{"norm_place": "pre", "attn_scale": 0.125, "tie_word_embeddings": true, "init": "trunc", "init_std_up": 0.0226, "init_std_down": 0.016, "optimizer": "muon_variant", "lr_mult_o": 4.0, "max_grad_norm": 1.0, "doc_mask": true, "train_tokens": 359400000, "dataset": "wikipedia_en"}
Each number is 200 + 40 x the weight over its row's rms, rounded and kept within 0 to 999. Layers, rows and columns count from 0. The size before them is the row's rms in percent of the matrix's.

# down: layer 12 MLP down (transposed), 512x256, rms 0.0791, rows 308-342, columns 192-255
# gate: layer 12 MLP gate, 512x256, rms 0.111, rows 309-343, columns 192-255
# up: layer 12 MLP up, 512x256, rms 0.116, rows 309-343, columns 192-255
down308,100,214,152,192,249,226,191,194,195,221,218,209,205,169,223,164,175,159,154,209,180,208,159,206,223,189,178,169,187,174,237,205,131,150,227,196,247,179,158,210,244,165,200,233,196,241,197,207,244,196,189,176,152,157,233,295,167,146,211,188,171,193,178,260,230
gate309,100,205,207,187,235,174,208,220,195,199,187,168,183,252,274,149,221,233,245,196,274,156,156,197,168,152,178,247,254,219,202,205,174,241,274,159,190,243,229,193,150,144,119,157,231,252,233,128,204,179,186,196,179,192,126,219,214,227,204,110,202,243,190,209,167
up309,099,265,189,98,238,108,227,244,185,217,170,215,180,216,194,160,291,234,172,207,194,208,174,233,140,235,254,232,158,159,277,101,144,200,181,182,196,242,246,165,213,170,141,142,174,192,189,178,152,236,142,265,247,202,219,205,191,180,218,159,183,170,146,220,221
down309,101,221,272,122,240,225,230,162,225,242,202,148,180,146,138,166,155,120,227,176,163,193,186,193,175,228,199,227,263,155,205,206,202,171,259,149,216,255,177,199,218,224,206,141,154,199,271,216,167,153,160,179,185,208,183,213,267,225,169,172,183,243,220,114,196
gate310,094,167,163,226,234,253,210,154,154,182,233,189,251,194,184,146,209,208,226,223,150,181,171,263,179,188,197,239,185,204,186,207,245,180,241,146,177,155,198,220,172,143,259,165,200,160,204,230,219,204,191,170,206,182,208,120,190,170,189,77,197,148,225,187,116
up310,099,82,199,230,225,205,178,173,241,122,219,237,194,134,202,183,216,193,211,202,278,155,187,162,181,183,183,158,191,190,129,203,110,198,176,152,177,267,143,173,202,212,186,183,225,251,149,177,201,187,174,175,174,204,193,261,239,226,176,244,235,203,142,153,213
down310,097,221,193,93,198,170,186,131,180,220,163,211,172,194,259,250,222,176,228,243,195,286,191,241,230,221,149,185,222,141,195,245,212,243,224,140,155,209,247,217,187,182,199,235,106,199,225,170,251,124,194,219,205,218,171,206,269,176,204,179,135,187,196,164,202
gate311,099,243,201,254,204,154,197,273,134,234,170,178,200,180,201,159,250,160,200,133,129,187,222,204,141,222,216,175,228,141,198,164,185,173,209,146,238,247,241,248,219,127,181,178,185,165,216,214,145,260,220,144,188,263,190,202,215,202,139,155,191,180,216,269,168
up311,094,248,219,216,184,181,234,219,215,166,118,187,165,249,219,208,123,216,188,173,274,189,215,195,197,166,193,132,129,173,163,181,226,297,257,207,177,165,180,188,163,218,252,221,192,227,137,164,207,197,172,226,170,207,234,194,206,169,123,211,203,225,198,235,160
down311,098,260,195,221,185,192,141,169,233,165,213,175,235,200,165,203,238,227,223,278,228,243,209,177,146,218,175,223,235,168,205,170,245,160,262,192,182,205,196,210,245,196,193,148,190,186,167,180,176,184,220,174,262,159,160,164,180,293,156,92,162,220,187,172,168
gate312,102,129,233,206,259,245,214,201,245,235,240,213,147,195,188,172,166,256,152,213,254,187,96,198,183,190,151,210,174,153,239,261,139,307,210,176,186,143,147,254,169,147,200,225,251,244,205,209,196,221,168,257,203,146,243,188,171,194,236,170,158,201,185,172,194
up312,109,213,218,229,202,257,113,207,152,225,165,126,114,100,242,140,192,181,254,219,181,224,193,129,271,201,223,196,148,282,165,244,205,144,188,194,143,225,235,158,181,206,179,198,180,305,227,157,159,143,103,161,232,179,209,183,206,173,223,140,232,148,196,225,234
down312,105,220,231,237,227,221,137,207,86,222,133,112,169,54,150,129,234,195,235,194,231,235,247,195,260,206,193,194,223,223,195,257,130,143,195,207,202,182,175,163,158,254,242,195,219,219,200,136,251,191,134,161,144,139,165,183,176,207,202,211,176,185,201,234,147
gate313,096,183,165,214,246,178,147,212,183,193,150,184,202,260,187,237,237,172,186,257,163,130,213,181,149,218,191,177,191,227,144,187,210,154,210,233,265,265,192,210,268,184,284,218,244,209,182,264,146,231,220,206,194,206,233,176,203,195,165,229,133,187,245,195,213
up313,095,190,182,145,209,243,246,227,210,205,224,258,117,236,185,220,148,221,207,189,200,222,194,242,244,234,251,198,186,125,218,227,208,210,192,281,145,174,239,179,182,246,147,137,184,211,178,109,219,162,214,177,168,237,248,186,178,173,253,181,216,213,233,217,237
down313,096,249,147,192,187,131,167,189,308,233,145,185,212,240,213,177,241,201,187,175,235,216,201,225,260,282,206,166,173,185,174,176,205,174,275,140,218,76,221,133,247,197,188,210,192,185,145,209,158,97,175,249,182,211,181,222,283,262,147,244,191,199,120,280,252
gate314,097,134,271,194,173,172,219,181,133,229,237,143,127,160,277,253,191,228,160,253,241,172,149,242,211,208,189,163,240,153,218,142,205,175,212,177,145,203,203,202,136,219,223,226,138,125,188,182,125,182,242,285,219,249,212,214,142,219,204,125,169,182,213,207,205
up314,097,102,182,218,177,219,166,174,230,174,246,187,176,160,232,217,241,194,218,192,159,286,154,190,156,249,209,191,201,226,221,176,197,130,235,232,237,215,214,202,162,274,140,195,227,182,189,219,154,314,201,235,234,171,133,126,153,198,203,172,268,260,233,214,124
down314,098,248,245,214,142,216,205,288,244,194,136,237,274,171,158,209,194,194,215,204,147,198,260,227,213,223,163,249,220,153,183,220,246,238,169,214,161,202,201,120,205,222,205,273,167,176,161,243,219,207,198,147,217,204,97,127,169,242,158,172,270,205,102,161,162
gate315,098,197,210,152,233,213,211,174,162,191,264,193,185,212,192,257,176,179,227,142,170,164,219,209,280,210,176,236,208,219,139,273,133,163,178,163,191,270,180,111,208,262,183,175,229,220,211,201,164,157,193,187,219,192,168,170,145,201,192,159,161,198,231,229,206
up315,095,200,169,174,248,180,163,252,167,279,209,237,177,217,217,113,164,194,255,321,224,279,197,177,215,196,238,167,236,164,97,155,167,214,220,181,239,190,208,275,169,154,300,262,200,206,266,180,192,181,233,106,255,200,157,216,231,215,205,133,191,225,155,223,286
down315,097,96,220,77,274,219,274,254,215,187,169,135,207,152,194,221,185,217,171,189,156,167,167,215,273,193,174,283,209,257,259,171,240,205,183,181,164,84,179,221,231,188,209,215,226,171,179,170,156,102,183,217,184,162,189,114,217,189,225,294,273,224,186,213,193
gate316,101,100,253,254,51,184,285,228,185,227,190,230,160,178,189,281,187,136,210,232,176,126,151,206,211,303,186,268,175,189,209,215,220,237,215,211,197,228,167,294,122,237,195,246,174,187,168,148,202,198,218,247,194,205,167,175,177,192,113,232,173,174,196,178,172
up316,103,236,153,274,166,285,211,233,218,237,196,169,157,164,119,281,203,184,153,191,182,242,201,199,260,247,139,178,166,201,192,153,201,193,187,223,272,261,228,305,214,165,194,208,246,174,253,261,191,156,153,149,190,177,146,196,188,174,210,237,164,239,212,234,216
down316,102,189,200,260,196,198,128,270,254,202,254,234,158,242,202,201,278,85,216,195,255,96,218,206,250,176,215,208,226,259,213,217,197,179,203,252,171,207,203,218,245,205,182,205,260,195,155,223,263,256,289,202,234,164,182,140,162,177,111,214,226,177,183,206,242
gate317,102,216,153,134,236,178,214,212,197,188,218,163,211,159,180,300,211,267,247,223,254,259,259,191,179,200,249,253,122,227,199,191,168,170,116,215,179,222,240,203,268,150,174,160,119,176,215,139,234,168,158,211,258,223,255,190,253,229,194,274,182,235,212,230,249
up317,103,231,205,290,177,189,123,231,188,214,228,220,233,203,196,181,207,204,140,202,186,175,209,247,187,188,84,181,249,193,235,97,209,139,179,226,160,236,166,250,132,178,230,228,161,198,214,282,205,238,115,230,182,175,192,198,223,149,220,167,250,175,197,197,141
down317,102,213,195,145,259,199,217,199,202,228,234,234,210,135,268,251,253,220,185,200,246,269,280,129,198,139,145,178,245,223,198,149,232,244,138,207,204,199,213,203,173,173,222,187,229,214,240,230,223,187,231,225,296,200,218,243,248,187,228,216,188,205,226,221,228
gate318,093,170,222,181,184,205,179,206,166,235,174,255,160,287,184,142,207,177,160,206,200,138,173,121,143,203,235,165,247,245,263,225,206,251,231,165,101,207,85,228,180,155,223,160,163,192,266,252,200,167,135,167,126,213,147,255,156,236,234,212,277,153,213,189,174
up318,097,207,242,245,143,175,113,177,200,189,167,224,175,253,244,195,171,165,164,255,221,170,256,199,207,143,232,125,211,156,278,186,139,205,199,164,236,268,147,212,296,180,203,238,133,169,243,139,226,201,181,183,224,222,174,192,145,226,243,224,197,230,141,160,166
down318,098,197,178,264,161,178,168,179,187,263,205,165,190,178,251,198,205,229,200,243,224,233,245,249,108,277,199,153,190,204,165,200,227,181,132,179,241,212,201,140,214,97,198,234,165,235,322,221,204,183,230,177,253,211,174,172,197,193,297,198,136,198,209,207,175
gate319,104,97,238,209,142,190,200,258,178,192,227,197,125,194,142,222,236,187,241,145,247,221,211,164,191,130,266,159,236,188,112,193,215,248,258,207,198,222,213,261,201,261,218,224,220,162,208,221,162,186,147,189,213,181,186,160,195,233,168,195,185,255,222,190,186
up319,105,230,237,173,165,195,215,195,244,183,223,231,134,151,212,220,209,186,248,239,185,190,209,251,200,181,236,252,172,162,275,206,250,235,198,185,170,146,214,127,196,255,129,243,286,173,157,141,187,164,134,183,172,232,197,244,174,110,189,193,293,207,181,145,129
down319,105,225,186,141,157,142,217,179,247,178,170,199,148,189,197,172,131,235,228,161,221,246,215,242,244,203,252,299,190,261,150,150,190,173,244,183,227,118,195,163,191,268,192,222,140,256,145,230,159,200,200,195,166,229,182,237,188,185,149,227,247,199,194,151,291
gate320,096,131,223,203,185,175,233,184,184,217,177,202,155,227,189,193,201,222,199,235,280,201,152,171,272,195,169,219,267,171,176,200,235,251,236,167,178,177,163,212,205,200,193,261,166,129,177,216,188,253,199,245,169,280,187,169,172,165,227,158,137,250,169,101,195
up320,099,226,167,143,161,228,172,229,123,206,233,208,101,148,244,155,182,235,269,204,220,201,209,196,156,199,238,205,166,215,150,185,123,205,125,301,196,214,179,228,143,168,221,194,222,169,134,276,197,180,207,217,260,231,207,186,180,243,247,185,182,204,171,226,282
down320,099,184,240,189,190,213,119,288,170,238,210,231,176,249,151,183,202,235,207,214,189,288,222,245,199,261,216,292,168,172,231,209,91,163,182,228,196,205,199,245,196,186,258,212,280,240,318,195,216,233,199,240,233,231,162,199,223,204,131,260,163,217,162,242,231
gate321,102,218,216,145,204,180,207,197,200,250,196,235,189,207,181,242,230,233,243,201,268,216,209,184,188,163,147,191,182,214,157,203,224,194,260,264,220,215,252,188,257,217,177,158,219,201,239,155,184,236,305,224,174,245,121,200,260,201,162,255,196,225,162,164,201
up321,101,105,212,209,184,237,265,171,160,215,150,240,56,218,186,176,200,258,149,249,224,173,207,194,219,196,171,194,248,204,232,180,161,246,202,190,198,168,240,199,273,178,179,101,214,259,216,75,265,187,198,253,167,208,253,292,181,222,206,261,252,182,212,186,209
down321,101,169,214,205,150,210,105,141,268,120,223,205,153,261,155,174,174,209,197,179,261,237,219,198,198,209,229,224,174,200,169,271,193,126,270,138,214,147,208,179,282,157,211,229,173,224,183,219,183,234,241,158,150,199,220,255,257,225,199,224,123,222,261,189,243
gate322,096,206,275,161,113,196,163,164,180,255,163,182,199,169,219,226,133,203,175,233,236,205,201,210,243,185,264,270,161,166,257,209,185,130,224,186,193,239,191,233,155,308,275,176,158,226,223,114,197,117,207,256,222,277,270,238,207,160,247,277,146,153,241,219,177
up322,097,240,226,256,257,142,184,162,249,239,229,148,224,217,209,129,214,251,139,208,219,269,197,187,175,256,137,207,189,193,183,264,202,178,222,204,189,99,206,162,208,210,168,219,258,175,192,216,210,234,228,190,236,175,233,138,202,297,179,188,214,281,171,124,176
down322,098,162,203,227,185,204,203,242,211,265,193,230,208,227,230,207,259,153,218,216,209,169,199,160,271,236,201,192,192,208,129,209,223,135,156,195,218,257,225,224,266,218,211,264,252,216,114,198,275,223,95,204,209,228,200,188,194,273,222,255,195,217,182,237,301
gate323,095,187,158,204,161,169,247,227,142,175,106,179,188,182,193,187,200,254,192,213,240,190,255,200,205,205,139,162,171,149,237,222,161,185,242,164,147,165,165,223,218,222,238,175,194,190,147,216,249,312,175,226,150,192,186,145,239,186,153,179,242,183,164,100,237
up323,101,175,206,204,213,295,249,174,121,234,211,152,139,200,203,128,213,213,155,109,204,208,163,244,146,162,231,198,152,204,255,204,165,201,230,123,271,210,165,196,219,234,203,185,205,172,223,142,259,227,206,187,169,274,196,171,134,191,162,161,228,124,163,168,264
down323,103,199,212,142,192,239,190,143,211,276,237,221,173,130,254,213,195,188,139,131,143,250,250,243,155,198,176,159,231,142,249,227,177,193,198,183,166,221,258,203,234,259,188,191,171,219,233,156,164,209,146,258,270,175,170,180,170,264,286,106,230,159,214,141,199
gate324,097,187,145,178,222,250,187,191,238,233,282,173,181,226,135,216,197,206,245,182,190,174,190,190,163,231,214,211,173,244,187,145,180,268,147,223,212,215,186,193,207,198,198,169,131,203,148,202,197,197,134,189,226,208,146,141,228,154,223,167,222,156,184,158,205
up324,105,265,126,271,176,128,103,274,185,230,243,168,207,173,241,188,195,153,263,166,215,216,226,209,136,183,146,201,182,182,198,219,250,286,239,214,211,264,246,164,246,176,139,294,185,227,199,172,262,283,194,207,218,247,222,193,229,225,215,165,195,228,225,193,191
down324,104,252,195,283,232,185,119,222,139,200,255,234,188,142,231,136,266,178,285,164,179,201,218,163,260,147,207,182,144,188,239,172,215,182,203,177,153,236,249,240,251,167,216,215,277,222,258,202,253,231,165,282,204,178,247,185,229,122,149,148,221,228,183,236,227
gate325,098,163,191,162,255,227,189,198,186,186,253,199,196,160,174,263,193,234,218,134,187,162,220,166,136,184,150,208,212,176,194,190,215,171,242,163,208,170,144,259,224,161,147,226,235,216,176,273,181,157,252,174,203,227,215,198,175,252,141,200,116,229,151,165,130
up325,102,260,195,258,186,184,157,189,321,217,195,138,112,213,227,174,192,247,207,289,245,159,197,200,231,120,249,265,190,176,208,208,167,212,206,188,248,216,219,235,207,258,218,207,173,226,162,194,163,226,214,163,182,157,206,240,149,225,227,141,155,298,205,194,146
down325,095,211,200,185,232,232,286,203,193,199,178,189,200,210,186,191,207,187,174,191,188,142,179,187,233,256,230,209,195,212,111,199,178,125,266,172,203,191,102,226,178,204,139,174,209,197,130,272,221,262,132,239,196,208,273,203,145,265,196,209,161,238,259,217,156
gate326,099,209,168,251,126,202,213,195,244,168,258,160,212,227,182,292,273,287,220,202,242,222,121,247,112,117,222,184,251,160,108,229,181,152,172,159,183,288,191,179,177,154,202,221,194,176,128,204,215,188,184,211,181,209,236,237,229,262,171,175,245,260,224,199,145
up326,097,160,191,92,152,164,157,214,222,167,226,261,178,205,139,160,112,255,186,251,168,204,215,189,258,274,238,250,229,174,192,116,194,302,203,255,248,202,155,129,198,225,197,189,126,255,220,203,229,226,138,188,192,194,137,255,129,194,239,267,185,199,223,166,232
down326,097,209,293,236,252,216,177,162,224,245,236,193,255,166,200,242,221,216,152,128,191,112,188,233,208,165,202,184,176,266,202,205,160,263,158,158,165,168,193,220,159,264,193,132,254,212,178,287,188,204,165,250,198,207,268,267,156,288,245,185,217,260,130,172,215
gate327,101,221,185,173,230,194,240,216,172,215,197,203,238,193,192,203,166,200,176,210,187,126,262,226,146,201,186,146,161,147,187,197,123,156,183,229,168,214,191,218,253,254,252,291,180,235,262,181,237,188,149,152,188,198,199,222,239,242,231,221,209,241,208,162,173
up327,099,114,152,285,246,257,129,150,206,237,162,161,193,176,201,165,223,241,248,215,198,194,259,292,212,181,197,267,263,163,205,110,151,204,185,169,219,159,225,162,273,231,230,150,183,296,207,213,187,162,182,181,217,222,175,199,181,237,163,268,245,168,199,173,193
down327,103,189,207,250,222,178,179,293,204,195,191,197,113,214,172,186,205,168,240,266,181,183,269,170,228,212,185,173,183,176,205,206,121,193,221,145,217,222,197,239,149,171,226,265,156,199,275,143,203,218,110,192,228,191,198,147,230,163,113,177,196,264,186,260,259
gate328,102,123,201,184,210,175,220,243,244,215,145,192,187,277,210,149,273,270,251,235,176,124,212,192,204,225,199,202,159,201,221,187,158,153,198,168,247,227,241,241,144,181,287,256,175,234,193,240,124,223,150,189,182,185,160,239,231,172,170,193,172,227,196,163,222
up328,105,265,213,229,212,171,189,254,179,217,201,149,221,267,242,197,192,179,257,227,211,181,189,141,234,230,214,171,175,147,160,147,149,226,227,140,188,185,215,248,162,199,211,221,209,175,132,181,166,215,211,148,210,166,137,223,191,183,213,166,171,184,328,198,202
down328,105,153,181,201,230,111,205,131,168,247,199,244,141,214,248,197,186,156,215,234,151,208,251,179,150,180,153,183,194,198,212,191,173,169,249,106,204,134,173,210,115,237,261,217,172,172,176,199,136,139,134,174,208,253,161,178,177,275,264,214,158,276,243,166,235
gate329,099,186,161,156,234,213,173,197,185,209,100,211,219,141,190,283,225,256,184,172,234,149,221,217,242,223,218,184,173,170,241,171,153,235,207,189,255,149,157,224,274,224,150,195,187,168,220,180,211,180,239,237,132,201,254,240,118,205,242,166,214,202,260,196,273
up329,101,154,206,264,207,216,234,177,271,181,194,261,152,190,172,165,219,211,261,209,207,205,197,219,168,235,281,201,121,236,192,154,126,236,242,218,182,232,272,226,224,224,240,161,181,176,140,185,177,238,147,215,236,150,196,179,199,197,237,192,222,231,148,226,193
down329,104,196,250,238,169,241,75,194,228,190,169,175,197,231,228,168,147,211,171,226,221,183,179,199,171,190,172,74,288,159,251,186,200,141,250,228,205,270,144,243,196,240,262,279,202,224,145,205,229,275,210,237,160,245,217,229,142,235,191,163,201,236,190,221,216
gate330,105,193,292,158,178,218,204,175,165,211,162,182,195,195,162,233,204,270,159,170,181,197,180,213,225,177,196,255,233,192,207,189,195,217,244,286,237,172,169,233,246,212,179,211,259,215,200,171,136,250,275,180,235,213,200,190,158,140,204,169,199,222,216,158,164
up330,108,213,200,192,170,163,237,237,209,219,187,218,150,182,214,224,275,202,163,205,164,176,189,120,248,252,188,297,231,205,211,169,134,117,206,178,138,236,247,182,264,182,91,153,217,242,162,189,217,226,253,129,189,203,242,263,165,109,158,218,223,178,196,256,267
down330,103,236,225,157,182,164,115,249,197,200,267,144,184,215,181,189,186,215,269,177,192,205,256,221,259,191,205,221,195,114,161,282,128,202,194,202,171,279,171,155,206,233,242,234,178,227,187,228,207,200,241,166,187,238,185,161,280,295,171,164,169,155,220,267,233
gate331,103,195,134,200,264,231,130,204,131,142,224,170,205,214,151,122,171,238,182,150,168,200,241,156,168,173,179,240,159,171,262,212,231,207,147,171,175,158,156,187,165,225,209,243,148,200,267,162,145,222,163,245,274,193,194,209,169,269,265,207,188,206,226,249,174
up331,099,230,236,252,198,163,189,236,230,243,172,199,174,274,191,238,236,235,157,206,211,185,115,193,238,150,191,227,143,148,167,167,189,183,173,223,186,199,178,204,204,116,239,224,152,165,107,219,239,198,220,119,158,189,180,174,170,178,245,245,126,147,213,226,153
down331,103,179,188,195,253,259,222,183,174,289,147,133,237,221,181,226,179,219,172,180,215,182,231,256,146,244,177,182,179,194,192,219,110,249,296,195,235,192,192,198,157,232,156,205,241,214,146,249,195,295,219,221,179,176,213,194,238,227,230,189,175,173,238,188,205
gate332,100,228,236,226,183,220,192,190,224,212,225,186,224,209,210,185,228,214,182,178,220,162,227,207,155,210,194,231,162,141,200,204,228,150,215,191,257,227,192,278,149,217,229,171,183,206,255,140,302,199,173,246,265,182,245,188,234,179,169,180,264,152,220,177,178
up332,099,201,274,213,151,119,267,231,161,200,248,212,216,256,179,182,168,238,242,273,241,259,203,176,224,196,209,160,232,98,172,180,217,231,162,257,240,133,207,220,189,199,236,190,163,134,239,147,190,183,194,191,181,169,150,201,251,122,224,108,224,205,213,181,137
down332,099,213,260,174,210,167,204,225,271,173,194,162,182,160,227,155,155,148,161,169,202,226,149,260,169,197,179,246,120,191,192,212,197,207,157,207,195,157,195,245,134,192,270,156,153,210,268,180,291,195,174,199,231,135,242,121,245,127,165,226,210,193,207,175,179
gate333,099,210,268,187,229,220,145,207,269,110,224,236,170,162,262,179,231,206,223,226,180,227,283,191,183,188,215,224,180,159,107,279,178,269,194,66,193,157,173,225,183,188,239,256,159,227,262,239,274,215,266,208,117,196,170,226,161,149,198,255,221,244,202,185,237
up333,093,194,156,250,210,206,213,240,211,181,203,127,178,228,231,180,133,196,234,242,181,164,145,246,148,269,187,212,232,192,171,189,157,231,256,237,239,89,62,290,195,241,268,275,186,153,233,242,133,201,199,244,190,169,222,210,207,209,243,132,211,303,205,166,202
down333,097,231,184,235,98,212,266,174,186,268,196,161,154,209,236,275,233,253,205,223,197,175,237,178,161,246,177,192,194,222,287,219,193,183,180,202,206,247,133,185,230,188,239,207,152,150,176,210,192,149,170,176,201,215,174,286,197,264,198,274,274,193,204,166,241
gate334,099,207,215,161,282,202,269,245,171,190,232,241,134,215,153,173,187,147,195,228,121,170,155,237,141,240,188,138,212,256,164,198,183,193,153,157,252,247,199,189,207,149,184,160,192,162,144,175,204,200,151,200,201,167,123,223,223,267,158,184,238,146,165,168,170
up334,104,193,209,159,150,220,203,190,204,237,250,235,258,231,244,234,191,182,186,186,215,159,126,171,185,167,247,205,237,238,152,180,191,204,220,221,163,219,179,136,174,165,215,280,192,210,157,203,210,215,210,146,196,222,204,141,202,186,272,177,214,185,242,220,232
down334,104,202,183,145,165,262,251,184,178,184,194,216,224,279,230,218,183,222,185,244,172,185,176,129,152,267,170,201,213,230,118,173,140,172,186,216,117,191,214,169,213,253,215,165,210,164,254,240,179,282,134,135,214,225,214,225,239,258,260,158,224,280,183,182,162
gate335,103,198,219,192,196,174,260,174,103,212,204,196,238,226,166,145,250,182,211,176,158,269,201,253,206,230,183,315,226,199,197,283,187,275,290,158,272,225,192,170,225,141,176,203,173,203,155,131,226,216,202,167,168,187,131,240,193,190,88,154,184,135,209,189,153
up335,101,178,172,245,182,238,258,197,172,201,214,118,241,175,176,224,224,312,185,236,176,284,198,225,225,186,246,166,195,238,111,154,159,237,204,230,239,208,191,200,204,252,131,144,162,224,212,242,151,188,163,165,234,164,251,165,168,173,100,137,224,238,189,162,166
down335,101,163,207,283,242,174,189,243,132,127,129,159,266,190,202,152,196,267,170,151,198,316,225,206,149,151,188,203,137,276,166,129,169,198,243,187,166,188,203,246,211,188,211,185,188,227,192,179,231,130,224,175,209,184,130,226,190,269,186,198,202,218,227,190,195
gate336,096,191,175,142,144,194,227,171,229,234,171,155,247,201,173,188,194,145,241,208,160,201,174,259,212,212,181,238,223,172,222,226,185,138,213,233,265,135,115,196,148,163,224,215,162,183,129,196,222,221,248,139,301,198,196,237,251,144,201,167,147,211,162,244,201
up336,096,156,170,224,195,182,215,196,174,183,221,215,272,215,212,151,231,198,236,233,167,156,143,212,235,179,148,137,136,236,174,175,188,191,101,232,216,253,215,253,194,251,265,241,298,192,251,232,251,202,250,184,166,243,210,207,206,166,245,204,192,225,238,222,150
down336,098,214,214,208,239,200,136,228,232,199,157,241,236,190,181,207,241,182,191,154,174,155,78,202,131,109,182,157,256,126,264,258,240,206,254,133,145,184,213,202,138,217,197,224,206,214,229,219,218,171,167,299,172,149,214,127,144,168,166,180,210,259,172,195,251
gate337,098,240,271,237,216,245,253,113,242,224,206,177,133,203,214,196,230,317,170,141,149,256,273,209,185,165,164,163,176,124,216,166,261,179,195,165,285,179,212,215,111,249,219,232,177,184,205,252,246,206,204,171,253,274,220,142,181,161,180,183,225,190,167,237,236
up337,101,219,143,162,214,156,162,157,214,219,216,243,168,228,208,223,230,143,178,223,183,148,226,111,145,219,241,224,192,234,241,235,208,189,158,189,214,209,132,189,172,187,174,229,174,215,206,169,172,146,166,140,268,250,234,199,186,205,215,214,264,197,176,251,133
down337,099,178,223,226,153,210,231,225,202,168,245,186,190,163,175,122,207,232,204,191,236,244,222,260,209,132,236,227,237,203,262,232,108,204,162,196,234,192,230,285,193,228,230,239,232,281,180,134,181,182,188,212,185,257,279,186,205,211,182,261,223,169,242,231,244
gate338,091,171,166,150,205,204,191,207,217,242,246,134,211,127,241,235,217,211,181,197,164,134,234,155,182,245,256,107,239,231,182,187,226,209,202,161,225,273,183,163,173,222,211,161,225,179,188,271,207,152,104,194,163,195,145,164,170,182,159,317,200,200,163,179,227
up338,095,181,236,271,194,255,241,282,226,214,176,146,169,142,170,179,248,157,184,230,238,185,180,192,134,169,171,152,188,197,262,143,180,275,215,216,216,203,239,236,213,202,309,184,217,207,207,190,200,227,207,295,176,167,205,145,192,283,176,133,178,274,199,266,237
down338,096,237,187,218,199,189,200,234,151,231,189,193,249,247,219,168,137,173,261,249,234,174,199,207,225,274,246,229,121,126,193,247,230,140,224,196,182,130,219,203,200,185,164,239,260,183,146,216,251,195,203,177,185,174,273,150,241,174,200,182,223,187,198,166,126
gate339,102,210,208,128,182,215,204,178,231,121,195,184,241,265,220,195,242,131,151,163,136,192,258,189,239,144,193,230,185,191,131,255,267,237,187,185,144,242,155,250,174,181,185,154,167,146,190,158,207,192,177,216,166,215,149,226,132,185,228,173,142,261,227,164,262
up339,104,203,280,208,222,148,193,128,224,244,164,228,221,200,156,193,237,266,224,181,199,159,167,204,217,202,171,142,101,251,221,206,151,159,217,217,277,179,143,180,191,226,189,223,181,211,265,250,218,177,132,186,172,280,187,155,209,216,188,204,150,218,231,204,191
down339,102,187,177,206,179,228,253,194,243,164,100,170,154,188,190,184,227,166,259,242,280,234,120,162,176,257,250,212,245,215,176,198,187,204,269,220,283,266,144,236,231,243,262,214,234,180,184,220,102,220,162,238,170,184,193,216,278,200,214,177,134,164,224,182,184
gate340,101,231,216,195,139,128,222,201,233,266,206,209,164,224,237,213,172,214,214,236,198,259,237,195,244,196,184,202,158,125,194,226,240,164,203,254,102,198,236,172,231,192,198,154,192,196,226,177,210,207,259,174,189,246,156,272,188,152,155,227,246,142,230,137,215
up340,098,154,295,213,215,206,170,235,204,209,171,179,262,260,142,243,258,176,133,211,145,185,222,288,208,217,188,149,233,129,173,227,182,244,167,246,220,232,219,186,206,239,175,232,183,234,203,172,236,227,204,156,230,138,218,286,156,221,194,178,195,236,160,186,258
down340,096,227,158,183,172,131,191,169,209,253,177,181,227,234,174,176,165,218,234,241,274,185,138,204,159,227,180,187,187,198,247,280,179,181,202,164,181,285,246,246,195,186,253,151,252,156,163,102,142,204,181,230,186,118,170,176,141,166,171,282,228,197,198,170,173
gate341,098,228,316,227,172,132,267,234,238,130,226,247,230,242,237,136,259,182,217,227,173,203,203,228,163,220,119,204,155,195,247,172,224,209,146,207,147,201,198,284,156,277,189,126,205,271,223,127,193,222,138,143,168,239,178,230,260,241,163,227,150,174,179,250,223
up341,098,241,225,188,160,183,156,231,207,243,183,228,160,183,144,227,132,245,270,223,186,185,204,146,190,193,236,215,215,154,246,190,247,174,214,277,265,225,223,184,105,232,177,219,235,205,204,247,237,225,170,237,166,120,195,165,189,218,237,184,230,262,209,137,245
down341,096,223,209,185,221,181,264,152,187,307,130,179,132,219,211,116,214,179,175,199,179,155,221,183,185,222,268,224,206,196,139,153,184,156,152,175,182,141,196,252,189,150,94,186,241,205,167,186,159,165,255,179,200,119,247,230,107,222,214,264,194,173,190,234,248
gate342,101,171,125,212,248,207,180,228,172,280,171,242,213,190,175,155,233,130,176,227,174,169,236,193,145,155,207,212,195,212,191,214,249,130,186,108,173,193,196,239,204,212,199,222,114,185,224,147,143,216,158,152,177,209,222,119,252,181,167,210,215,183,240,150,197
up342,101,212,187,219,152,134,215,212,189,212,185,201,166,213,242,205,226,226,279,206,156,86,234,183,200,164,167,276,182,229,180,177,187,251,207,214,160,245,159,224,192,209,191,169,164,315,276,197,176,228,110,153,162,155,217,250,184,183,166,218,142,194,198,282,211
down342,102,224,131,237,149,141,175,217,151,225,160,233,120,158,185,233,174,175,183,197,247,280,226,176,117,220,197,198,182,165,179,244,267,174,177,185,219,190,201,271,167,222,175,191,200,89,201,235,160,197,295,157,223,224,93,196,226,191,198,236,186,193,179,169,250
gate343,108,242,197,205,231,223,160,229,234,249,225,203,189,226,163,207,210,181,247,266,216,215,247,185,212,245,168,309,181,188,224,231,217,197,152,149,264,232,280,180,204,215,224,259,200,193,245,231,204,218,179,175,176,202,122,254,220,141,185,177,225,234,237,261,107
up343,105,262,254,308,260,138,224,237,231,202,233,186,186,201,198,158,206,209,209,257,228,235,292,216,246,248,226,188,157,156,145,200,160,177,186,215,202,239,188,180,205,210,186,188,176,231,136,191,182,171,251,168,135,202,193,154,179,178,221,250,117,211,178,220,133